{
  "num_hidden_layers": 8,
  "hidden_size": 320,
  "num_attention_heads": 8,
  "num_key_value_heads": 8,
  "head_dim": 32,
  "intermediate_size": 1280,
  "vocab_size": 4096,
  "hidden_act": "swiglu",
  "norm": "rmsnorm",
  "norm_place": "pre",
  "norm_eps": 1e-05,
  "positions": "rope",
  "rope_theta": 500000.0,
  "rope_fraction": 0.25,
  "qk_norm": false,
  "attn_scale": 0.177,
  "bias": "none",
  "tie_word_embeddings": true,
  "parallel_block": false,
  "extras": ["capped logits"],
  "init": "normal",
  "init_std_qkv": 0.04,
  "init_std_o": 0.0112,
  "init_std_up": 0.04,
  "init_std_down": 0.00499,
  "optimizer": "muon",
  "learning_rate": 0.00992,
  "lr_mult_o": 3.0,
  "beta1": 0.95,
  "lr_head": 0.00972,
  "warmup_steps": 200,
  "schedule": "wsd",
  "decay_fraction": 1.0,
  "decay_shape": "sqrt",
  "final_lr_fraction": 0.0,
  "batch_tokens": [32768, 65536, 131072],
  "max_seq_len": 384,
  "doc_mask": true,
  "train_tokens": 804500000,
  "max_steps": 11399,
  "dataset": "wikipedia_en"
}
Each number is 500 + 50 x the weight over its row's rms, rounded and kept within 0 to 999. Layers, rows and columns count from 0. Numbers have three digits each. The size before them is the row's rms in percent of the matrix's.

# up: layer 5 MLP up, 1280x320, rms 0.105, rows 1273-1279, columns 240-319
# down: layer 5 MLP down (transposed), 1280x320, rms 0.0252, rows 1273-1279, columns 240-319
# gate: layer 5 MLP gate, 1280x320, rms 0.0981, rows 1274-1279, columns 240-319
up1273 099:411553486467484559471488451529475541392440412432546616528513497483566585428526472532553522447508466413483445518463536402465494499563479625527528564493535472435460444580498577492556522537500490513397541501473501452500496489501381585538432525
down1273 105:549443527448376483541493606416532434404548517542524446482480542595574561435556582458436565511543532504454433464493528481470429425534473537506509550546490515494513430486500444593507519438542496514522583458558524507557447490548493476510526448
gate1274 107:504424536523376450492529425429456481487544523557571579504469542459478516512501433539506498487541444473482395467565537455406563511459443465584451544496506507484507413576521516559500573500474496528516596480535475537554602407531630503469404514
up1274 102:531596497525528524548484448477479506495508513594632464544453508500527397518456494527599517547422556532454531567365468442461499518489481515440477419467559560511499526554522541512499529502500467481517560567532448519480544574516530513575565456
down1274 105:551435476588509556511557440467471511552557488525602559529472528464466424464433441444474497520445502566491480473554451532524518569477509504516447473412516460490521486506487540522613429555479481440479522474467544495514535449546458508477566394
gate1275 105:422514660540548507508522468465491550478419532583455549438517446489539449497604459456426465545504577469443520489504518529538547509557491463555453513598541522556498413516564531537468500545581546407423503512493446464562422445607459503414542458
up1275 105:523466391487481542451535507493545498516532526412474435430493547530483514385473546389576528532522502475483510468455471483476563533439462472435492453489485492474503602580569474525468449526490543534502475526531473523489458484444501599487530588
down1275 102:598505513484573412466594491520531470519445514499516533526477447519503510494458384491502459487434545459466513473491539583496563468437454473513527583455564488509501545494485425542462536448507525494554520497545527495440403502530519453560465589
gate1276 098:536500515538523454558507527489448495554495532438511386580519539557472513546427433511486577451464519421488440485523534554488615427511511532530492562539551523390568556582439463541485490498475595549508468504496412563539565528559516449480497409
up1276 091:503530443487457491557500585496571491581513504541559461467398470558455489533476547484433384532487534578501606430523457581499502483500527516512554451464428494530467556558542476508550444457453521500479430496484444487435489464525497538444509472
down1276 099:430397559406515485497495541482486509523527508506497457547584485492486490488618496520410515483508365544455392462529570454622538491492447519490415478531410507534553444548607520392565501462503451464584477448575523467499432496561509487444539494
gate1277 091:464555523530529418528472503493581535537597442503491499470531564534570431543531554529506454478505506569476595602562464478438532501386483564500506443474516639431473471470450521459443532505489362422543457484517563548452547537398500515454552492
up1277 093:487528570500395451533498588556465548609552405515488435502495535549539516496510613483468531493552454532539540526646424386602502531505441443451448483500584515473426476584553498457459566485503485478504567445444412523440481453468501446443551534
down1277 097:488452430481419492538446461487448480394490568595458485483586433462542419519565441484478565568501424499540459433432504538445425430541522516454397415440450532501477502487540447469448491519548549478472462563567488546506495444487535492516556483
gate1278 097:549540516459472460489469491459579509451552477480389483552479429485515544512472499528537585497581473518464505478364605497582544445483433530511519410491545520527593553430440531464542492559530555433407463466513480548574512422585555523460529490
up1278 092:486470530510479541481500537466481512602539520508470446482477529481518494518622506612585480526423452530476548544597395516603492483565561517534466508572476608500481491431477431493474565530468479590543508463494436477586562457496422524513504526
down1278 107:514509423456471472485454495554539537524502461505622475514447438495587523476454542473498499451506532479378541523479603548524597480499574399506504520477593482492469494532498555551413610506467494557455518505442382463518489519482476424409568578
gate1279 107:496554512575521439507410421533497417515552493419478546614464506569489403560464429551537532514444484481587565481465440403473470489502515564446366535449509383409470502521415618511505425457555502427493410576518509518447496517556534578517480561
up1279 106:569546432504612504537537463472539488583403539471584531418503457542473546458510395475477427526433513464487511532367407497508522418479527513519507558486531439487547462486556480488440545504493554471571501446448525543424442600515502473477475465
down1279 105:493517523494466529534468514495505554514481457486529535440566546509555576584433529438510419484468576554326507439475468463426397517518516531485468547585492493476430493559593442580449438547524500382455441451529517538420525491510520443474484536